Weights of a small transformer language model.
Size: 9 layers, width 320, 5 heads of 64, MLP 1280 squared ReLU, vocabulary 8192, 34.9M parameters.
Architecture: rotary positions, biases, some layers without attention, local attention windows, gated attention, value embeddings, learned residual scales, capped logits.
Training: a variant of Adam for these matrices, 613M tokens, 10231 steps.
Each number is 128 + 32 x the weight over its row's rms, rounded and kept within 0 to 255. Layers, rows and columns count from 0. Numbers have three digits each. The size before them is the row's rms in percent of the matrix's.

# layer 2 attention output (transposed), 320x320, rms 0.0562, rows 197-255, columns 0-79
100:190126153123119142177152087115141108190160109095086112128159121129135147142137144146158155100108165161111138184129094125157122147137109089071071138167097107185167173152166181112175156122101089108161068116164082118146180117133153137132098091
095:156132128124131173135120159165132128083114125148131105145103161170096127142141139064116120109136107156155152097054164131128105127165134124171124154143150114143061189168113115147106141117100152117102130155135102166166082143074059151237160125
089:109135133118122113149142130130107142161124070133131142112118124153116157121164110159164109106164133145136092149144144097158066132148155134123123108086150109105103114117163151146178134136114161145186132102107111130118123137093114098113113120
101:127068138084104174122125086090165117085120136152118131106129153125145151157149186119131111127168084120088156134100127138129120176140142120092147109130117133166119158212123114122165158099102077089109107178125128139183216136040058190154129180
094:121110106094161107134070174128159176089084087165115153118144137146120136144131165085161131103158154120123147074127176149126168123091121101132182197119107169087128093177141140149110111174122202151140121158139159132173166078154098169118206179
087:113123133088132174174169165118155154149114120118153139143116075111142163085086121159122135070174217132170129095143158108202151110068130119152101175101141075198131172088191095117135064118093115113180076060127147148144114104124170114104135095
089:120148138123130157101139107132158112146146123174173091203143112077149075049124111090081128113155093101093169120094098083144175147120169167108128120066156180146154153165051103174116118143121156090053177162162114154129075123110119151111181087
093:127099120146140141090129132143168079151090100184177128131178136139183135122145145064115104131123099101140111100090100102132134128109138134079119143126104100170182130194150124096144163134142095113140063162148186181133158132132145148100091110
093:087106116121082086137120131145113100171180128187108121118044128130103146135104118153178162169123145166146117160162137072129104159129168125117140176182164117104133090184132146141203104130149133151117225128146090101123100081116151169097092174
104:145165131122114125129048150108114163130154127173173103154128113123104139118088159116111174136121140159161129111091091167117094105131133123199157105102143118132083109119083118109087107127146112155113123144142187102117114112120103144123114086
086:137134153139073159122121072138141134139190187115150096129149129100143089104191123075102161174118156124098171124125169125111131108123113104101153143137122156128061143181137088149107145130092152169094094117143153094064114113071133112110122144
103:103132107146096129093141176117126106145153095093111142133107142147132206153131096154140141108119144120141174135098099135104108125116151160120182063180182186143196126151149129129120107067128130094074133121102108066132105118190154115107130128
082:132198115091119174135154094124076082166176156101145161122147120099141136128155173183139097146151162131172144124099169148149149147142086122130134115154163154108080125146152146127164124097156094148118151132137086112086150158196148163142109126
099:130108094081142115133115106106109108101117165099115167101132124140144187168106162196227091130163162143186131154072134138156130118120088089079136145178089106128099152139136140109166138112105066110097120087079130114177199103120061160095119117
098:073118120169119139160140128134094136115150106131152096111149115072141159134128141105074104117144090101095127116156127089108167116147174151142109178152133131125102173154141126141087065113157154150044123129160108090106097134041115142158137121
097:064157098138114110077094157085115151144103198124116135158171133114133133121175103119082074142106097104156106104084143146123143147084133117111157093120162165058098083162103108165161099123140109114151139141124147112111131144148107158138139105
093:097141097120137134113124141101134151100062093141135141153095116097109148163156191150114105104145104136127162161126121108177148153186139090149100098151144083160106124103128134082131073140100158084151130059152104062181149159109112105126131102
107:154075147159162156156166150164067173119112123142165120100173120142097078114086173174137111122122104120143129118101119184136086157165141114097130109073105096126058174119173163098115145118163164166152083068100229116119137157095140188138140117
099:167154133112112160178173150100156125165145079098148161124165179136187126150161179149163119117109135115167197088136137077157093255166158127106125162147139112164159161138155158128147152134147122163120089109103149159142125095114132132108118098
091:106139160139095076120071151127140079100161122145098131143138120092083119082142123094074122151112084114101086103141108098070120091172188115193097110108135173047108095080105156170112127127137180106073155138125131106080110173152108115116185118
088:136106110091105118190211168117143117088053163161107155087112124147165211163140134170179126130114132101142161107143135113144109180113163128107109162120123107222144139151129102092200153138132132150142133123120144141211168052070113139106088156
086:142153148111158093199145145159102131108058102110189107149121125133174170110174082139170141112157166083146140097167131135155088166157139075150078135093129087085097142116174149153158163137122063184158131102152141146095134130059212065139130133
103:117084143115106112170178180138110111117107122102108123128138141159114128119147121109146153133103159071071147196156160153151116167126156111132131143122108133138144189137109128126188165088135171110171110085149140159106142133127124139126176167
102:105052145048127123151145081131098134138126174065142127106136134162142152116144159206148090147177138153133135179085114139178210129069154135091158154162112126170055193179109125120179133081108083125135123085129139182155157075138090136125114122
112:118133098126145133164079144128108166095128131096143116082116175165172169205105104156148087149107149140138142152175171147139075090124067120080182168126098081113109153130137119101157148145160096172137106148130116154104196108115110106100116151
093:104070103173132118143135170088168113140141126137122105111118123050075116128107150133093139151109157176088098051141136130135150137182167181099136106070153095169161138089108106147086104130142126109098120155100122091067099138138095125118138134
087:192104132124149160102067167209186103168139056174136144154127122162165129105176088047141151150145139121126136165120149146132110113094141104157159151129138118107145098131139166153105151115140120164092104139124156144092107132053125108089163157
102:125132102116127120137177141137119101125103140088091137121138153098156194128147111161150161119145131121121073155149102137176137106062173154075112168148106124095164228134167149139180124094139139146121098074129077119116200130152182128114114149
094:131098164108171087206149116112085126149107119122060140098122137157168111154125127178129081136122095136110106191194100161111150102141070134122109156125034086134152150141131123080094079115158118176145090130084156108072211145169140108146156138
086:133174136104148122202136139160167126151115068131137155100127101140129109147100177156156143138108170194197115138134175125176115124131155104112075149114096094142088153115144138123137158148147095149198133057138146089157111139132160158098124108
080:138129143093141073166161114146120125140137139092119157101131142101177114132090156187148077114154143143146096186108103087152184154083144141012137150148134113183160170136197134077141177130112099144181142064095153100110166114129161141129124119
109:172160144176171106115116139146133138154129154159102097115097168131116104078162118158157116131072070125142106110098077155142073123160075112130117113128072088087195098111153164125124169145115131181088131128070131144181159141099124084144107094
099:145144139133146139131111143140128120171136090169135106116107128163151097130146150108140145130126148113090135105131092075144129191138102120098087130142156080154119094140078142132119134140105049113153138157139162159106139135115190110159143140
097:120130134090105109176153120148125140083085091150110187096125152161121101147139130147155128115121112110119149189100105162154152155135105161146137076122106058183121059152089106096140168131135183100125108145099148095096159144090142125095121133
088:092156140150138096113114121134111127148125123122121129147142151110155123101132126089093095083112157018065144136133172162150117082148141108200140088095127177101139075134157152123091072109158189126166175172072175131135134167099118171064100142
101:118095122110106149140096166116171128157126118126122126116133149056107098145115175161116157134107135147113130120136092140176179088162191161165115180060108124197147089109077157113153106093152150092111166110109106064103107094121106148162109174
091:137122157162092136110113119134126104151176107132175108129143138122153107129125124119136086172134147101125144178082088092161178127152112150098133116159098106161128116141119134080077130100136096101105183175112133151068129105164103076118080103
103:168152100108120165109111088134125119163136114121149128113125130161156185130181153141161121106185186156158146143119132122167094115094095168092115150127130111084081103145098151156161086084111080111101084155116046156131151188093129109124093166
088:148130128186100115080104121122151138077203158139124093135131102103105077104136089068082132137090099094101122115136154156121071136107154139145159091071101153106117076122099093169138050131140118115082192167086150117129070189145136084140127150
103:110180101126091138177127141121142126110125178113140130147129156130118154136078128171128153117095111168201146135123164124180131085109110162131113113222044150153152159109090115144141224086124139158180098061099108162151102096097124123118127106
087:164073120093137134134178135147109126145083135122156101154139144193134114157158114190138059135152147144161126121144176133185183155141114060128123132115185080190033087137084108127170162142089106087164142087108104134144172104099125145185089116
096:129179123098158132195139126134108143115035155137179134164097121178161135093111145176128105104212155098131134143154142134125154104067182126081213176138153137167151082134158118105099093117110159144143104135145163107161146081074099149153105157
092:153125126089120112126153065114150137099072090182067104108085142141154125115159151166161112135146074089144123087131101087163148139144118121118106111109115052169130101164136168133179151163125105121140122160176072143140143141174195141122159143
099:130097092148137132094145113094110124109132150119176184134145096106131107095134144124089089136117101112126145103139132122106126158144081115179213140120165206139180102066155121156070148131143196152115148135135173138143049081138108080103090092
096:145099152104155145216163096186105121129151123127143130120139109125093164144132118212191116108173152112154135185117081111147127089109122123121161155163116093188136158137184118103138156113096075169150110118124124149134124055074122110115129096
093:175144139085113162108103135100133130146070159129118142139137132144117104125120152135105097119146116162185142127128126139122152100130075200179111164166147114176153184147166116125126173113093131141083113132141103103160102104120105131124071098
104:085120126150107126104131136080110120131069120089177099173165104123142119112066148134100091115080109118158136095082095110111157108099201144144123144137193172194115162131092176107074107137152157079074121079107148110127077071140124179174126110
115:119109097129152130113172116127106086198169149148134145081123119107067131165146129123148117144097095204130137177045159107150089146114118131066093126182108163179163189108124160097132185101085155145161131090119103104117173102167111116152106097
088:094202127149169119086110158129094124108164160118161111157177108095102084089143162117111125151077155078115099091135117118058157142115136117142149133082116164098109092097157178141126124112163168111121134138095225104107109186133161135137155128
104:130118126148133127107122108114170126147111129161102077137107125167130071113145115169110130116136089193137146181081124118101180149190165185102080149128161065117134180169110081117191135122130102102106121198095139119165156190123121153171117099
112:153195120125128172086127102089190122132079140132167129129144099140167157128185099128163118110118122117166212111102097113190100117137124110109095152139094102093192105144128073093118116102064083188132077106106180146195130155142167098044118100
111:135172116162098169084103146086184151158127126150126118162169086109154137112122124089096128160166129154185133086127095096105155103100114138100160166129167176180073080215057097122094116146144112062069107126153097113127102101174125193128109133
101:161170125146153164087085133094179148076139131150181075142124083148192153144093116049113116143106134068146111150122112106133113136171124120149147141148119148217124085132100141127066098163135158146007026120126171098161081117133135132098136099
090:145202161111133116142130137205090110122134097080117163145154116172113154124100111117108094116170171097133160103097100189117121066104099145077043175185139121118130164124129113125115106142104114145086096112119123097122112113154159137090109116
106:127084097180122161116153127119110163101150115145193093107112123124141105155142110141130110141139138159162119145145150113115142202128142067086158155132134167102125093116102174149161179148142180117149172072115131164198126108104127139098126090
091:151127133122150148117138131144191072147117076153190133191158134110153104125137131107076130119143126157142161180077118149119126158091211092149131114096127141160130186092072147142113155138144144110146110092131113113111109116111134126157182090
089:110138125143128138149168162091103151089116138107086134085094148108140164150142156187191132112134150178149115123211133154159111166093150127088124108107109124165136140134091122086160137113093091137114125096075114126138146136150130169047150135
101:126105111173157172131114183098131115113152049125139104084148186081139206176074110093109153121141154116119101111152119146161064161126111112033135119170093147167135182130102179160104150125116073121101110105125086134154150135141120072141188114
102:082097093085170111121125130128097137084151195101108197118136133142149094120097172184173149133121128135146114146131137205140118113114079087166128117079059084127136164071099101066140138123128100116133137099097146134106159120142114125072147082
# layer 2 attention value, 320x320, rms 0.0797, rows 198-255, columns 0-79
090:110100152099126128160153110119145127064152087147166101101082102147113167113149149146128082179138118081109096122100137110133097128179149068120119130108071100105122138101176104147098129136101122183122084121150120147145097085141124098096096111
089:132153116091083150131140098096128103174147130127187079133131107146168151161156158127148066111168134125121125125109114116115132180165157126080164178136167159122081120159159153133142163122133161103131197058127164106057149124100154141147149110
123:164107138130173112108137048090140103115115113124171143099176102107080097141169148147135031184188129084123206100194096059073132160143116110135114201153082176133117091177114091097125174147139118111123067076122101180115130101093121139150170129
086:093107150080155133102171093149102112115158078105129168105132188120120040124127199183123041114145129114141185087129147074097183091092147155140131179154087157143111061133075084145176140196151113134117091124132103144165147093121103178142160103
093:084143078126106136132181215155162122129104128116169165132157140126154129119088167135144177101135191122119125135101200163144123112104145123100076147056171092073146188118172090128106000096127127156191188131153145131148107138162123111118071129
092:124126111147151051092125101101146172069084180143089137098161127126114071086201135155129152164192101105199134176145094084066148165150121180135134104092090157142159100090056127101112167149179132133093107178118117157141104119167128139139153137
106:173109104052178108099109082140125130077146129105163156149076147123079153127098132140126110156183164106166116138149175118081169141094101154175090206170063132148142102176123083086202120169118153089154094090118075219112130124121161168114053089
084:153116112135111087138097155096109137133108106134120131106152035147150163138162118119166155124096129148072147129081168108177108092206131107081107133161124129138142146127140123151112108050108110122166164093139094116121133108127097091162110096
087:139104089198152105137120130143136140137150150147150136131135103110148109147130124135157180177116126161128147110118089143165049077126115088123086163072131154118093125085188073120060112025156145173083080186143108109193108101170130129145094128
101:092111092148145095138174096146120144097095210136072143083162107142100043119143081110138129198116115139127128124147092109089085145093130107134121108090081134130135153138117159110048191099148136153105087142148165113139130129138096139117108162
111:158168087222151110103155112148113162175120133149142134097223091121120123105125115164171138114097119182116184164099124130146097131108093110085102138109194137108128157094149107137066066071112105093153167123158144129165095099151118136132134170
105:123139143206101106148182189118132104155114131189168110113194093147166114141130122135192121150105140176099205123129141148143053105140129083087089114059159089085122122113178096131066055097141098100151145132182155103131130112115106119127089148
092:134132114149132139146153123127145061146124110170173112160232099137135113121166146159147055119152110091092212134144151130162087134115132116096114141099171131104124128153192091131122106138103102072161106071144115123095131124085086115148165166
078:155103088169145054098115108145150133149158157078061135054115107087122050098102120139134107162184142171175112056106083127122089126134101124116114185105076167101079114129137145124150091109126135138058110110131181165125162129131145190136168184
082:086158156076123129085135093091102101154153120119110133130097187120106122113091135159106081137173165091135124154133122132132169185181152156163114148172138153097096023151069147076141157131122080089130097115130119163170129119106166140109080087
081:072169062141121157134147159099148093185152127067135175142123190110137116160084175126105113116134174165164141073135108167139116115145105115113117160148185142110045100165178093123146104159154121127141146135139127100123091098106142144076126146
097:120143122027116143129088119166134118157190130114137151150111178088130153127122154117115077043116123136148090087155156152150165192096179191200174162170122151116124148140093193097188154218115193155127147132109136165148175167090166118131166133
103:139100076119092151139122182148139143092059103162147148162106112180090172082132133129129156148172146109119157142087168113143147123075118153128147138082086104136181173105163109113108067097129136184168115106126167129166131128153091082101027068
098:112153112089171095098130083143129130144110161146039092132118167145120083099126116129094116168136104169201059136071087138081161206121122140153160165179104154159095109119072177102182149173147129126063091118088145118114136145139175153135147152
090:083136162141109155176156160087135074095118102135169136143116078159145147162117145139151119124116153101079162167141144097126116129145145095059127149070134155126166158119159152118057136065114124144152161082135131148136130095094090108138118116
113:121109140023109152162085115115137121098145133098144162163058143154110099157153141083096107125199131058130068104144159093100169189105162138148122122140104154124149167134110136116171170221163147144150176116082152135113103127123136147100142083
113:085124167066112171133129103139127137103129131089072140136083177147098106130098140106096128089112098120155080124166128125087171161080159174152128059169113114175159108154005195138138181179133130131119152117086169160109128171096152169117162124
095:149113177138149131120141102092133054139109119164201109146227081150143085148186129167152030127156094073082250156187173144121119118147162118124109131090158146142149152135127092136100110164100105062151112066135118157102129106105106134183199137
117:153086141120138115097129169160106123135150066134160175127062122146115184140121085149105093095152127110067160116155147148173112032146131126155139139150145123138101122122186080131123095099144117126175084123183120133113145094133103123146083084
097:172120140191085106102090202131131121122113095150098113124084103123165165080117092136116193097102106194077063116059082122191057087124087151156123122118133124151118150100132149118090099044124115132139086185108178133166129158162123125122141192
101:137122080064204153092109101175115160115156131094130175110040200145109126126134150102105129160167157097159065123149143135083212156137119151203105157156083139108109108115086125088147125200170117155094105155136147156157143111133193154083067092
102:184134161080089116119123133106128166203121093151140156176130160139143126103127100140114167094105144208113116111124165144127114135096122138154149122173181118167158157166078160129207102143094087066174134091126150133084158152108136141147146169
102:119148156097105195107115167139117129187174092108103105137093163141129167158052121125102128060074141148099133120125119143187157117123151125126139113155165112159105086153130139134181118115078122094142118163160096095054146136122120157129088088
097:125130110105094137172140193181142119121106136148169106158182125171176185126132106156172165107088114101097134133096184155175100089082118100091094147033141098116155202095227083131123050092098123107204154119182137127150118103128104075139084098
084:131131096167086159147127150118118100178154145144165071155211116103167174127139153115155133097124110150075195153105135124173065113127134152102148141081190100135164144144197104109162140129092166110157150097142122138112153112113140121170126177
103:091154198153078168127113161136135183159092091173084140136097164147160180101084137132118175071054082183170135103090135177155104097162109140159130101143181090171127087114138175133221125124128075101128128167116106073112140159172143094140079125
118:144098137078148147137114163169090103115127084127195125140049144125102203156095111098132086051137130053071121121123135163144148143148129154124162082130140106143125142145176131125077118151150187156148168131129120152144102096147167087095071117
085:123139083126080129155145116076128106090129073087147117145111093118129162173133165134158118106153140058142140119161117076125105103137111120125155139100156172143103116162148056108074142179148165168139169117114062159079112114104093086121143101
115:123141114084156142103108079132145144123179165101072169138091182110099077099146159101100116162154136127171078106168141114070196170132151152158156147211082143131091054173071166100199216194169145113103129141086107147109163134102155177105148134
091:146154101217117166142110139103145094094160145124106096098192100112165112139165127111163159140107138112112124103108098037139075103149132110111125119146174125154094120127130083143062153078115150115096166176095142106137103140143087105134163158
083:150132112201090097107123152076109131052063130136130109144198065106110121116120111144161178141114116119136168136143119102149072077162064093114106113129112096142174090089134099144092116112087152103072108113175082150105095116145117104148148159
092:167100064119103091151172078143134121140144092132237141125123120108131158170202143121141092172184162093151152125157196146077112120153116074093132161134161144077109115118189037147129099135128182155193161081147097160112135126141109123103132128
087:132133128118099102086118157139124191072069158148053145150085083155102097081118105090102183155113098149159072152093117137121125101117100133172140084141078128152161104121083200118172163089157117132070098204115126120150147148172125128112112095
092:122110166182080131122115108154152155119075099175153134177216075163169091084179142156161206196109127172089152139149168128095104077145113137104095089107187092143174160098089099151142123095138045023147078122114136133136110122132096170139153109
099:167142098049135152132141110096122069116153087127213132121093103143116193166160142133137074080144183026088154155140142153138135152131153138132104114108151134090136159124178096114078142200121157131158165086139144149090109091083155100122113115
091:164126090162161126132129117123148073153218117088199129102170161099128100170167166184156054137211207110116243092160161150136085116103195117092129212105145142083121120124171096110125086169138130145166143130143105136150156097117146172137110140
090:100128130081099142185135166082140123087146101140135127111112129124140227106067141144130135039135158055096177135085133132148150129156107145149139092124129158104124130110159097151146113104143164142186157114112108110104111118150149102181067059
086:124130074147109164084080119102142113175213211090084131139161180085130059129119169144104178148132126176170110097138141138123136179077123129127098113168109142119101109119059151125150145136128109152049102167117120084140147124131198118133153166
091:127140152183102153184174166123154103144111096170191133130221094142178117157184170148198119107127102137128163116157174112139093105122155109104132142038162104115130194097181133152085059118110115132151206086146143144133097127094137086118159168
093:125141111193111160121155142138140139151147080140175126146176143118132142161036173156171167118064204161147205125137153191138053127126120077063099131098203105094129111109211084134113104080118085127143140166186063122128136105173101106130045111
111:160153077159151131119128064121136081171198208103125122130196148076132076136131165133122124168166144193150125161175103126134139175100124154096131141137159126116135085134079127109130160180057155090109075146121111137117124131100150130126189206
110:134133160202121104133163122104112133192122103179140110118211074094165104153155111143134115096042121165112173146136118115136105128172112134122125121131170126160134094129134111165110173062129113036137132111150141105063130092093120178154172163
091:144166046089089143095098094126112142149147184070050155165111178072129131096146142084072155114120121180186059128113080162158141176065097168169161122187101152141117099148073184120193131125128185126082113160068138141142150192139157132136107169
093:160127156111135134150105127153150148159112079134187141159075103178128218131132109134130114095068172142083125127144091169123116109169140120137131126147117116128158139170153154142153173133138096127184150097128098180124168136083192108171065098
102:102118094166149123148161154170169175074116129154142204090121153126095174140121168145151164126170152112170123155140184127085132081143098111162102190088119146081157177108171090092118061067155046137197192125147112163164099140128117100106042083
103:127134123190212079113161098139151121093109159125132124101205075129101098136124140135146102214151108140151208116121114121111078152140139102099114164073112122088093143117134087144015106085115128177109064142182136142191113091139127103126090142
086:134112086136219131088129097167163161078139130117113185081063173130053080159115125138096127142151158097173152144164094153102148135092158112135109219106139165123115135116107119103065120135148126161124114170110143164171175129147118164118082102
115:142111152178149114143161150152151133153104110182196080104191110124130118137094115160157117154100096134109188142127130185131050085141128062066081177052167100105109154115179082146068045125103088128155110111183135126144123076129085122125098155
104:139117102068140115124075071100129115076108155122141127168080102106115123163214107124124058111188108089110134151160103059115191217131164143102191121143054156165176127120111163119184209177131179174105125075082157132085140144097132089136153118
087:076142143132184125130115099115118158060132168132142133111183145124116122117171128133140132133185132118172107160185103082074148144106159130180144121092123107120124126092112142116081149187150119088097145128149152185074081112107165142180177158
084:091133126133033138160101227110144111100111088142142120171124107094130205170122145142179148079102140130047174135084134134196087079132118077107149070085183140141157185143185150147048081038112129163197160103149135111184140156132078127100087132
081:147082139119132139100115129147094204050072096126097191146109129100112152117136076136115117123121112092103065121101137079124117111121072170117162118133105141114144157069119119138092134101134169105150119154128174105171132169162132157112149133
092:080124151093087165114107183123115091141141073097196144169104171129151190142103153117113161068113122116085172152105168147161113097146188085114077164124133141142127118158177143135135097108114090157143138125148084163162091106124136090139077101
# layer 2 attention query, 320x320, rms 0.0606, rows 256-283, columns 0-79
112:085124194161168106085164081029143168155135136073164115056134107095162163181144152176156084125113126153128118156203062052125107123128110075164105135123155115141119140116119066115124139111173141081153139156134137120138130061167139124122121099
103:179158104079137180179082137152190114132127135142120134201140134092098082099092074076108166158109110154199162131132165152092131163148096143065112158091098127121138148149156137153119165109053118164123117091093116122096135173127098082128146155
086:151130141156140210116121120155082149143121118163168155084126123162150125090101178148142119176121128178092195101162107194158026121124100135095196122213142114185099141115146037183150135131095117110134163126221186113140126127122139108169196176
123:127072103074132102126116197166135163115103104132110093148132192177146125127145131104114130105141129118149090083102172144123222147161149116210134109133095124091124102162118169106137120155173143188142114153097109138145130193102161166121119111
102:097174166117098144137104161127112166158077091173180087157114068169175213078128142171174144165103098169076127136159130129124080141091165146127128125159161116182155108093118087156139052095089134070075110110158109081125168109128082170159110148
109:145087167171110195130153139146065203107091099133125172079071106181154134124093158175188108127067103170070111096130065132129078116124090115138155063210125095170131106087143123165135168148163119086134122127170140082104084098083125183116169144
098:122148113103137058131140122110103086145122113121171142117149107101125159122116135096105200142124087075071189164074117147173136162046171127138086157109153152136127151118107101115134066105102151104066142145090116155106127100143148143114136156
094:151123130091167054157097166110172113145131103141178079154140167095085151134185142122131108213159086086130134131120087134117106161097149109102090167148061145079181150109094134176180107181159136155049101113103137161092124135100123117127105110
114:149158143109121124156056110115176053116153082114148113149150137077078140118174119122128089079129151127156073131151154115073167144142088150145097128133122151148099115132122156053110157148083097188106114092113072117095175152140125106145101090
108:112143089066118092153105109086161115096186142099136116217070169102110102121110147113082154137172129134161130161125177155151163153087117118104143189057130172110173137113098137137172140158174144167102170115091152186142136154128148033154137152
089:120105133112171102113115137137123156199120108128123126098122120162165214133142145118168085106076151135114124149086106172148135169061115112128132175117123177114135183084164091133131088127126091081166138151139112141143133164114110150163157124
078:117130169123082148101108162104134135185073171146094122151146128145118112071161109100153204132091085150167091122111104139083102107149121140090185095151116147135128123152115206123127117110129104124133144115077119144131059105126169161132145151
106:114203192141124059098089113113124147136092111134156130107126152149151124110143116144178143091125056101117186100103118138143091140194164145090136104128115092117058069151122079101131134122160152167068119148152131154140180125146163141115107174
114:089139160114156101101081074175123144161134087147157125092121099142118168130078161135153087079107113117040055182126131105126159094125170158097076156155123139176093107135128104114196152123133092119096144133129154128108147148142112111193192149
101:122142110149170087133130123156126072085143091095129141146103137097083065104133094147158122125174083190097137130191103155122109153127131207121170070079124147109117111120088087091080118117168149129134185124142119137139125142074160144150104116
098:122149197115113130132097083123113102085120121171181093141137155134145136079106184104154092125138129091126102128123160086167131088167158110088173118146195108214087076158169120106121120137136150125071127147114110092110115180105138143183073142
108:141131157146135139104139102132094092164153136110118137134104148144174126161148144110167100092104135087087195095115089092137095098161125134151146138156121130160131106161134161122144129132146145119174082167095136032122151081124122169080115122
105:144142096130141145116167082132146084108156116100139104113155090080060118139118089096121125130114131136101090115190122111154163130143080121129082145122080126140136148140139174104104189146110107166172112105141145134111144117078103147127074131
106:100085093083200096114191101201158135160119119148114107084132175130089129128104135143110107192146096140139145089103087087138105173125160064113080127164133101113067153142094177142114113110136112099119154169076150110097147127109149175086099123
114:198113091090130109159160183118112135159082150157154106149089134116167188124167183107154108194123123146094097075084129137087172162129096109132136115166083115142099143172094172152131118077159113136073168100120128087165101128115178147128196155
101:089180121110123109142146149083103106152167126128180067123138158132164152126179132119135150121131158155115146084115128062112083218129158128127157123065174111154142103156000150102107114120124151115101150161147123098107106099173172134131159184
100:121105073081158179128181147139084080124082130102103155122102146091082156170066093141104154150101168144144124128138062135109098176082117102157130113127123128122147179127140158151083160140100110085085140155060078124121103062129147190131100153
106:176107107151098115130107131177096138205108099151156119125134126167163173133167104158112155127118149031123096140104099149125114119109116117147120134121123086133090140098113131119173119142138181134112077094153087144153141129159141143127107128
103:144118116110131155115129110190113134148085105117156123146047136171156096171094114111140134129117126079076107182079103204132082128146095081137122107150097130135098165165123125129138148164159108108111099141117079088140169064104141153097193135
112:166075126132121080129134160098122142106133121182122084119116119100124177110118132150110080121115066138070137111112147136122093077195119102086105152195135134120120126145137164141120135109160103151125105157138153087131135114121145097151104094
105:162117122131165157114146097130123121117049166193085178119146128197179115091156130126137130133079082085131148132118122091057088133140155126106176092170101169117107177145119146099096132156145132115133093149143067098108167081171177126122142099
104:132149113136169100152196093129168096085100144158156107133169094160129132143124061140120128156082079129165137078143094051058109138184165112147159083076116145132102142161084138106077121127142120139158097091160065127103135095181151156113073092
100:161170095077184110150113139211116142114143145154129180130116168051085053109148135123073067122125118111163130113152075091087162120155103144123094163090107071105144160126109131142120135140126126150086139120102109111107148133127165128090159138
# layer 2 attention key, 320x320, rms 0.0609, rows 256-283, columns 0-79
089:111143235199102181151118114015139141164158134150136097106153111144140154166155165166178165176074173123123108132139131110087080071114086124084167131061119121138143128074159130133115128114132117135115154157137173196112106133140147147085163122
077:091153052056186157161100124175134132130208097103182152164112176090124078134081139098075080065174104121152106171170157091151207163140099099146109188160110228072115160156168150112093151133087153160164122089049075151150133153122110075163131152
108:074096166153172158096196093089139154204230156096180105038081158127147133207142233155141110153159135105126129122193063101125107122131118026185118138198184144141082126129113086111134165122170123101124167143127182150158073072127136144105170106
124:140116091111078118144116190187079099069051149137101199167070143120114196062123065091112177117108059174124129152108117159115146139170153141125142111154132078179142142150117144133134145142144104106154081067114084086124143128108119152084110141
089:130164133115128113123105146079146133114157161147134104174153122125139107147102126132173166137067131107127076160134122144151073126116169164154132078110143165127126145108168141130147142076131146070118125148076142123098101110126143167167131128
089:103083101165127126076198136108052180105083182118133117077125119200163152113135107215206154147079122152069148165135096149142132135141120096124183117133176023132120154110115105165088139163140077097158108130179157070138143063105111189136148159
102:171160149098097113128095149148099111196139126140119183222082080059114137093162121110074160077155124163134155228144147172164144121082085115161144088112138157144110136156157080126143128141057125113091102121128119122079170153175088131166179161
127:164165182099120119193055103145165102139181139148110109141108062108079111065130116059031132088150129121149114146147150143122154099114104112126083143144100161132111118147131179098134153127064099134076071132103112130101152215117102069123123090
085:139183113038160123187135153151158072136156084165158205191088137067109102102140139053044090119203069095113128163135137120091121145106098142164074139153075203114129147176155133145124118088114097148116130101112091137133147154159114131165110129
089:088119139046140114129126121182208173171212136128115136143105184153152139148149202132139114095111139100157119092057117130121107132106101125106140195154103157175109129112140160059137140143144177174172208119086111144198131143088158156142097106
106:163077157138121135067120120128073151160119122130156129119116142089162167164170156189136070071036085137120124082146131127168157111139127146125187087172192105181157120078120190189134140154127097088159133112150101103130071086099105146110127115
138:129173138096122137176098129110195119174150125141095116134129099150099131072151092037077182141143150111157090130118123148139117140126081075104091134103071165086097122184111143085151120134106128158055104093088086155115182215174143078127113113
099:106172124241081085119045106049081120126144180139121103130078148073115146102084148142114145107123134111122120131124058137107105112178160132105123133094138147105181078143116149142111139132123190152134078169142162133106116107164093106118150115
098:130097138143145081114086109134102141165129116167154126091140104150136128169135179093093084125119107088065065144128086142121115135160157178144106087150141113158126091132143147186074128126119101116136190107134125101105089117141112158155111151
103:095167130144211117101148148137108145074130120116122103158097118165128167102114136184114149126106140129172161108113091156139113122158165152168128186114075061094105168130095044181167118150132133141169119146166183159166086075142155146103163056
093:144138120143094130103100115050069112114134175156100176187113118059121172122104128150124123124106125080100122177086151083145097105141149171084172097134164120164195114086167128173128158155178098109152144137143120139113081074099138111149195154
105:163142102157097186144128133094072076163066137130155194105144134145166098121126172081141101128110128124106145133151218119159078131149120201130127104131132118095171126187118160155078076126142101118108096149070101087149129128129102143056112197
102:100086118148173142138215108221103151120116102164174105098148080189118136094146148121170084127159160113106145154164126131130128122190124108120104184169086107142081159090117059126123109151149097160137147163167125137120157077069090198088168125
106:087177077092115139101192118140171119162068092128113161101157137156111090078153121125087206150135066090153148099143119174140128148154132078114096147142053115106071149133135095114158057161209139122076101145163107115136203142108148123103138110
113:096147141147128126103124157089169138168092117112113083102114121174141146065112115099105149137045124168150080104135149117069166122134100096148118162189056130152119136094091175091139146111173110112121110126163152101082100130065165192104096047
100:106159132122066129138129146148206180087157171101116131154116146114118115086147163102111171124116189142148108088100125106126057168098104127144172130079108145150192098116114136108148192141131101149174136181082184116155071137130138071087120156
098:068176142051177133120187113200165111089087087149055156128102127185133159164128139087105177123114096157175105127126103175137113151128092054159128107156048114092113194205078074087132149148087096141107106134102098155095131127175130123093132137
105:206148145151098146142071133129108111153074157106123121167148104122064140133107121123086157116104113103116088172154162164131174103077151133099190174088074162186146133118089162110178118122103159092114110105121116163139098143182149104130091098
103:158135149162143191125152113130124040140074117069123154138107116165201131122079072108081140123128096137150103134110149171156105157119070099130091100128096090159118162173093141140173159100121156101100096125123123110200131126034105158025148121
109:109102114165105129116201111025097130129130138195094089120130088094161121123098122093100104085104124124072102132144152147099065105128116142079124121112160117160104110109187123170110159158131129123168142143103138121153053117109141123106131064
103:130137148181162144140086111118157100135122097138061165130140097149168116087087131045129126143094113148158106186102134165132136104158079136120134071072117153101105147120103144178155078123136127081112099104109063147100150137153118049124122157
102:079199099191168122181136118166179123094116116172118160173120090170150136090158103094101139159148109164156116170073118154138114154191163165129182103087129125122127167191104064145119129147112126112131104139143130178138134119160127091079142154
097:138152087098132089152113136187160108077136133110125134105099131118079098096115150107090127109210115195121116119136112085115194147128132100151094129131125138092101157159094136133127101159154177134131110109156123154103159147158115152108105165